Weights of a small GPT-style language model, trained from scratch on English Wikipedia: 13 layers, learned positions.
Each number is 500 + 25 x the weight over its row's rms, rounded and kept within 0 to 999. Layers, rows and columns count from 0. Numbers have three digits each. The size before them is the row's rms in percent of the matrix's.

# layer 3 MLP down (transposed), 896x224, rms 0.0616, rows 28-123, columns 0-31
120:522476506528504443571497487499488481491459478457497503465508490511506444512534506544495535446497
091:505489496516467523478505481505487521532494535522468493498505494545507524506469502499481512477561
107:487506494495532507465465477537477452490558461469499480531488514520491542531483513461478488503516
094:460479492515494505448491509500518503541512536467501505493504534488495512480509499468523514518495
110:514472495520449481487482499522481513519497515501495507485544502484495506502499526526461525547515
097:503474510534506470496478491557523417456509502491455475527499475528519521484522510472517475513531
101:505497527553565532536446541493485473471476488492461524496520494480492487482453475542480511538499
111:504518532515493529498522517458534482486520494495481513484513509466528544454505524522498459455468
098:482500485479507465507506507439502539523531522482448485486504496508468519508490517475519492535531
096:542494523549512536498481482478468510501478511505469466464448511481507492496517511504537487485529
097:495509480475469541482500493561498467525508480483512479513476510466520511472509521504521441523497
095:471496457505524473544499513535463510469454511526475484497537503454498494504546460521509485519504
095:543465482483468512508511493476493524497513538507496485499482512504502487515521540498460508502457
095:506523509516513479488469506498490508481509492464500466523514456510552467487500528452469494504479
122:488510487497549489481529528506506507499501511491473503552444497488490495473474509503550512466491
106:477478456500517551439507519479460494512488547505505492491525527507527497515510508545511510463482
094:466468474490502519500476481508509490478513499490449495487490495497513467509477528474488511471521
095:452446534489530505509548491533508547534487554496550503457500499512481509536497487456544493500541
104:511522510507440490530463480500491541518524502494500513470474491486533536457538525513498498510505
099:464502490509460536457494477492496500479551536490471537494480485501503489498488556536516521512456
116:501522530496530545512524466493506485494495457466527489478475464485478493503512486461532533468498
133:492533477518491516483512476515505470546496488517536474475507516461485506497430495523525485504487
086:485517521457461537463535454461505550502519506513497491490493500520487447524496475512479498477506
106:534483485506434468487483532517494505499445479540510505534517539473481462501509522530504469528456
110:463502499479509472500475498464499499495500517474475487493500517485472486528502551485518552466503
096:490500508450470556509425522513477495506473523521500517526528477518492514508482459495473498496526
098:518514468492482487536486512547525524493509518492506502521488479470509554527534497512504526535486
098:465459488504505527496489531481471523547473498518510474431553521485461484493507549511461480529511
112:507490519479499505489522487524487510520484540491473527490480499501524502496509500498551536528465
088:516472522488469512496495495501478526521486493507526505451504513526451485496519497505485496478506
100:492475472525472507480467496462511462520460535516517488556509498485484463516487496461516480481519
090:498495548500475471504490525511523504512495476547513513493492514476494522452475497511492514491473
096:468496530498528506524496496496519494522489492466531424463486526463567463487503501526511514505529
107:499484541484488500514499527477461513501454570498496517479530503472490515487535531485492478527465
100:506484538476481503496494534487497491445487449575507481501489500517492446517469517499475535476482
102:516455512475500509520531521488501522493498505466505504540505533523464487486495510504497499500493
107:458523523521499508509514455484508438494470555501511499539462539477503523509518487494486495526487
103:468495448477474509521540489481491525474512535519485509499500475477504533505520450495541520505492
102:539465507476486513484516506470497518517496523472493495525454511491522552458538518511531498523520
109:526516514464469507522491458465465530534464453520485497478485528498497470523541530480516484476521
084:496466473540497520479449505519512463539494473536519456546547489521498432511472486514497498525501
095:534520523498482466498462528479566526526496508495517478548515472482488472460476527532481499543517
096:484508518475505506474540502498479507519471545487525485521485499542525524485531560489451480463491
102:508466534467465509484508496485542512556500466517490529499476450451491478468480505536492494532533
117:497473447501566490493551472520542478493513493517451514462519485493526505532523487479499490500505
094:534473493544486481480493523509529497543471490490517483479524495515489511505497514504484510534501
102:510491522494547494538485534502497490497513475492538514468460486507503504477483514483492493538486
099:432483445483506477534500503477470524487518501502481494477490524503523490493539507532479491485497
091:509504499519493501467480498515483482468512507520556534497482503517487499504478481494507508453491
097:485508525525536507515526497461506445512519463507529506487493535480480489498483453467487477484496
106:501521489498494488549515478480514505497484532474491492495511514486522476493511475490523518476470
094:510484497523456546530501526474484503464486436485510481496521471481480490468504481539515522469498
110:501481493486535489480431490482525511452554473445503481459454522528490497508499515508486471534481
092:502501527481461541471507494544476486474518466508532466476509470484493548534471466521490524496542
097:479508495514481456483533514482495466480458506492514500504473484491474478505477565549487466505477
102:470478518502539515491531494501506501514506490506492532509472545504499501474493463475552506497547
100:485515483484487465485512479485514524562465539452494503505516503525497500466519477499499495505498
095:472518488515561480533518466543490522507514482499467470497491511437513469474504554506490519468486
104:494464512555529481489541512489526505474548496527505506479471510503470459507509530475500488551546
095:489514498494518489490511446494498489509477491460459516468459485494495540509451499520494521493483
101:509483466530503506446515479550502461530498462513475516496486540517512541490467500522522469494515
102:461455474510517477492492440462519527562484515527506523456472522509493482492483537508552476535506
096:483567501506514480517491481503535482496507512499549502506528508516497523519468502502514529516456
096:524529508495484480499462532495480488521483495494490483565494508497541502487448470487544451536484
096:506470517471494490466532515507463520498469472505495460554500467523527519491503503521465513505477
089:486485506509485503505491500522436522467508507514494516496520500519507461512488491510527499494506
111:488530460469503483515500503492466522486474530548486488511511463466534445491473514514475496507495
089:509492495514545514525527433511477562526486493496486523493471502495506505514514514500496539500496
105:531507476489515515529561491502494527545490497459456508565512532560479491495468464498509474456537
095:531492519489489502498489503502477516497499462490489510534505533473534527490515460516480487503546
106:449498484505507507545524520498513580524486486509507482479522534459484470486523472483485523499488
094:474505507513494502480521506500507513462493456561495520482472462489474538497520463485462516516493
101:505531490507492525519532531544528491489552481460505485473478508481513481519548443503472522466482
097:519480518475428484496492531529478515518571520452483483530556501494547528532519524528509473480540
097:501510499526479503512456537465458513470446535504513547480506496489510497504492495567524511486502
097:540472454519470494530483490503500469457535536496469501510545524522506478500550521527501485526482
091:547496489517509469497519524537512496510519493561474545493507476473481513503532515489490552496521
090:518514495507516517502522462501548512506516495539486475502549505534490452472526525472494551472471
105:487492508481508485512544483537515492477518503476513489514489525452507491506546518511519536484508
101:499487477489476515475542499469492519529520506481486516481469481505490495508543507527531578503499
106:488498468542504462467525493518488547487465542475445483503491506539551461512470567515484452458534
105:458473567531522516518497553526458488512475516508468527550490496493520526566455502481523482467504
125:458480513513475495531501537478495485491456501540512516461537495480461493457479547501498511534479
102:511527508516460554480477491455490499523431514497532554494487511476495508534500501505468462508524
092:482497496512546521500493486534495501474510475565494523461499502509499494517520518480500494524475
095:485525516505561504535484542536502511446485474484514506478491485538520495509500485492483494513524
101:509478483451495510506517496501490510504483469516474494524485540513503519508522474463482472542523
085:499489488565491520539474554516480512528508493474486530519458449505485500510516494492504498500517
095:502532540505462523491492508537518455502489502509523516469500502502497519482452515541480453553544
091:500531464486481503488531530523513526478537486473475507479519534480509482518508479539498486519553
094:490554512511480513465513541477493457479498501538492532557484485493496468470514501525507509521511
099:477534505495489491543490448463536465500487471519513463513528489487478508462501507509480507483509
098:484481561501567485494475497507510489502491513506506506489516482476454506518570459499501499465505
095:475526517475483495491522479466474503483467527504481519521530508507518462503504427458544475481485
117:514500491519487468514483452476510498451513480470555519474506514496491508508543481516522463483500
096:485481482508502455539521443533499563461491481511510517478489437486487529509473499510511506528538
# layer 3 MLP up, 896x224, rms 0.133, rows 29-124, columns 0-31
089:539467501466514555516482508464509484455551512519502518511509537530490453486522462539479477454462
113:474491538540447510478481476489507529551480523486497512470485499500486494552544485511479481498438
098:564522491486517517542487496497510459475508495513438489562503478497512434492517497500463496458528
099:509497487478474531511480460469508477533514452501486506486483530501472513511460507489479506522529
103:491475496508494545504512510504460513544479521520513500523453534499512489522539481537503457510523
107:444476515460462547477475502515493537476505489487490511523515533510473514536547504492552500504481
112:521535523529535509504497499512446518458499489509522510438510464481469508484491494542516519483488
106:490503535503498515438480475521464498491486520489516524521536523505494514500514471462456524470476
101:507470525537517560492481483501528489524501497518536481505523506533505481490511486454492467510499
098:469523516519459512482480496484516513500539493507509564530475521514454474521516529502541486495435
099:464510508496474514489500503529506502520515526479490542523491513531528467497534527500462496515513
097:504491483485459487449508487483490473505506503501487487523491501503446487473491493466530466533505
090:495483486492487513512523492491468495442480471490470504479498458506499498461505504526507493485535
118:528501499511500535499489439520508521507535486501485496488511492455499490529484517498527515483488
110:459504504538467489515523469521518467485519471514515513487483536501514513540511490486484555478483
094:539455507537500501508502515517478527501528480505511489497457484479487446470525480488519511478492
094:486483513504436495509466469521468487503528494486489512483535509471505509466497518479463503466560
101:517502501476515489483504460512519505495498514487506454483482486516466542498477475535490491501487
105:546461538490548443490472509494485496504481515491512482507488512500490488504474529486478484496465
115:490550487511483554522470471488504485510517480529483465522488538516498482516509545502452493526476
119:483465512497527497509490498497484527428459502476467542480556471488494467483516501497484525503490
080:508499528497531465520519508508494464484482495503522512464488493530474441517494525466514502525524
104:528466522504546530542520525469503492519474523475435519527454482525511510506507486473499499499516
113:521505534499507510469546513525545489475506491493473520487518552493503504531481509505480459502530
103:494485489534567480527597473501507487504519486461506502471495485513505521463537473494502532498529
101:512532563482528533467488483495498464500494494502520529502544504508511479524519506532469508452505
101:462502504471562479473510470468527512491525480550494501474505459519482486520532505524497479516517
103:495462503502510512530474514507536506515466490478509490517495497497478460528511508516472500464497
087:507503482457466466510486477465505523482463539507531480473491532521521508511460454451542506493523
100:529512479444470474497509481495505520535537452489431499480480477529542474458493488473480492506477
091:508465476490490479481510462520485552457484467501436478510558483487520485533471479457471483525482
104:484491507479480504465498527506462487518474516513493579487523522512483532526476527532492541542456
105:508512478513453540488506506491461501525465463499493513493529481498528507528493445488488505483542
093:525507541472460481556485464492544491459523503526501513523506474472505493497484489488483494492441
105:534478487504548554497514513529496488495512500494484459471481490527460536503517455515471528555449
103:534514459525502537477519491526466525485513547497492526525465531500459478484514502496466531515500
099:523524472530499501500514506490504537452520512488529462483509492517527551501521469515491492512478
095:487474512503522511479512505501535519478521491523505482515453520493460475522532479567523514519477
099:514552489518486532500518528522465525504512553504456498495531459540496512519499481514498508510536
079:482559507514508459503465485486470519495517492514488476446533476544484508484469522507485492554505
098:546483488507500485517513477536441550488489526503497505537525480496517493487456502501545479502460
093:503493527475522517510518467452448476543508501511473496522477492477498471490478469460503483477511
093:520511492550543497548536514478509474468506502532476496459488527513497501528522455446486505476504
126:496483497525449496453474442496495511539503492440500487501508508570513545455495503499516472531541
098:489477515517469518523515481508473460478483504459549507537480505510484521504530516518504483467483
097:447486481486492515501481451500501490512518467541451510543493474490505478513512459533508485538493
098:537506474515520488494530520474520537483484501531470483481468513451435485526525481498480504481516
090:490508561495545486544543560485494518483513462534487495483510494461510456495502543494481518549567
104:578499487475454540546507473483503531512490532487513501484469491482515488570512505543467530497565
109:526521485498441536495474511521482503477488529507477510504473466515504513470525490525493463503487
100:502471512482515511500514485521519446497542534493523510512479521499488515541493531501538491521489
101:523507502475512491522484446500483511496521481453444505554463517526459496511491507439467478497536
092:477520488474540504535519490497516515582526518496508461514532527510510456473518503500479486495496
099:535498508522536457513518516541518544475528510502510555506523498529496458493490472467476512497502
091:465508484502489505463490504497506474423523495522517484487486509490473519518492464507498511519504
105:541509521482495522509529460479503515470512512505461489470499449502484518493530439462489474492497
095:530465517480514459488490458499536513491500536488487474494442500489524516481515488455477519570486
095:508517472499505480517463525501496497449500500486523535483512493474505462470526515503554486524460
089:533477514497476523538476428445518517457490489509493539490496515532484510502552494442510516487529
093:523507510518518507482481535487527515477474488524510492483496485497511470470474500483523529524513
103:470503501473500508525479548493517527431493515500486492482506500484501518475522462556517507501492
093:514502527498461457513500521541502489478531578486481501514538514468427487479500492485469489472472
098:480522502485526449507508488487496505482453491498498529463459523499513520507533484451473524506482
106:520498479551503494518484521525487559494519509521526536511477489514507511493520502507478506488517
093:492524477517498507488491513459515477500490474548510492501533521434505509508514521469502509523477
109:534503459536518473569529525470514493544506480504536479519505511544524489477507512514478495530536
101:498527508543466539520482499497499546554495512542466523502472519559486496503470506478474518474509
102:508550488478463530505511478497505514465560499533529523474511528488521486503523514507477516501484
100:499472486495512528508453538514494479469513545478459428509523481488519495512487483492495532450525
109:505522503474449536485532520498504474477512498485454512528474531524485517487471492503487461497532
103:475447522498500509452483503464508482544519494457511516520508515496542484471473500469519521513507
105:518521475528467477477530499547510503494469509452487506509483505527467468517494494459460519511503
101:497524531475518582516534521488506505474479462501564512494466482482457502502537492497499532524521
101:512476505450484521454455537487530516489505499513521520505496482487487506482505453522475518511502
097:500502502477514503463493537473487474529478491512467531492479455501475540547524451453483482522512
096:500514472536496479491491512520509489494493525533474519549509438505494527500492478503489505483511
098:448484488531503503540508495495512484486529496486526500481503477532479525527501505531509465542520
101:514451525502497492499499514485476530493518500499490475493546505503503534461483512502473482537509
099:458490520489484505530455500519553492522508482475495482477496493470494525509528498520506537497504
109:522475487520478524463490541467461501500546473512526540481478492515507459512514498525483519535504
104:526466482526506488523505482515495493472556517518491530474520529487515541503492504484530492493490
107:535519477473490522461525475527504486510535512469509501509450539508515472549510485499548487475516
097:511498442493514442498510479517491507473471544442479502505470489506498507487479504525499528543472
088:508499495446499480507526479517470505483489457497499512511446517455432508500473483537473530506477
097:554513519478520510491555539475499527485475526447475519494466501496466500508511483498475517517501
097:485491488466490499490527435531551485502484546504484507472466509445494498508479502476553502485528
091:480553491501487501514494468474497477520468491471504483476473495493538482501523493517457534513508
096:516543455539525494523522526481515518494515504452493511519471468509515481533489481515460471491483
092:487464496540490531507461533487521503471471509530514518542524482531534518520468512468486545456478
094:474506482520478519512495533477532520506478487508485509509511483494534504505528492503495497484514
105:495507499520478486490515526514482532495506511481434512505447514437505522492476473514493493478490
105:499496491530538452486521496460550513483501495499502518475466503542486557477466536521491496485539
095:483528493532495538526491502514528537485530472517509481528501550505475488532512507464520507480491
108:509481555528493511514479484519500484491488471423484527465483481507521513496511524499491528485521
103:486505523507499516446516490527497516509521479471500509539516530485472563520514492489483538509457
109:544546472499476440500527522512550429487479511532481474513466524520476510519496523529468489512527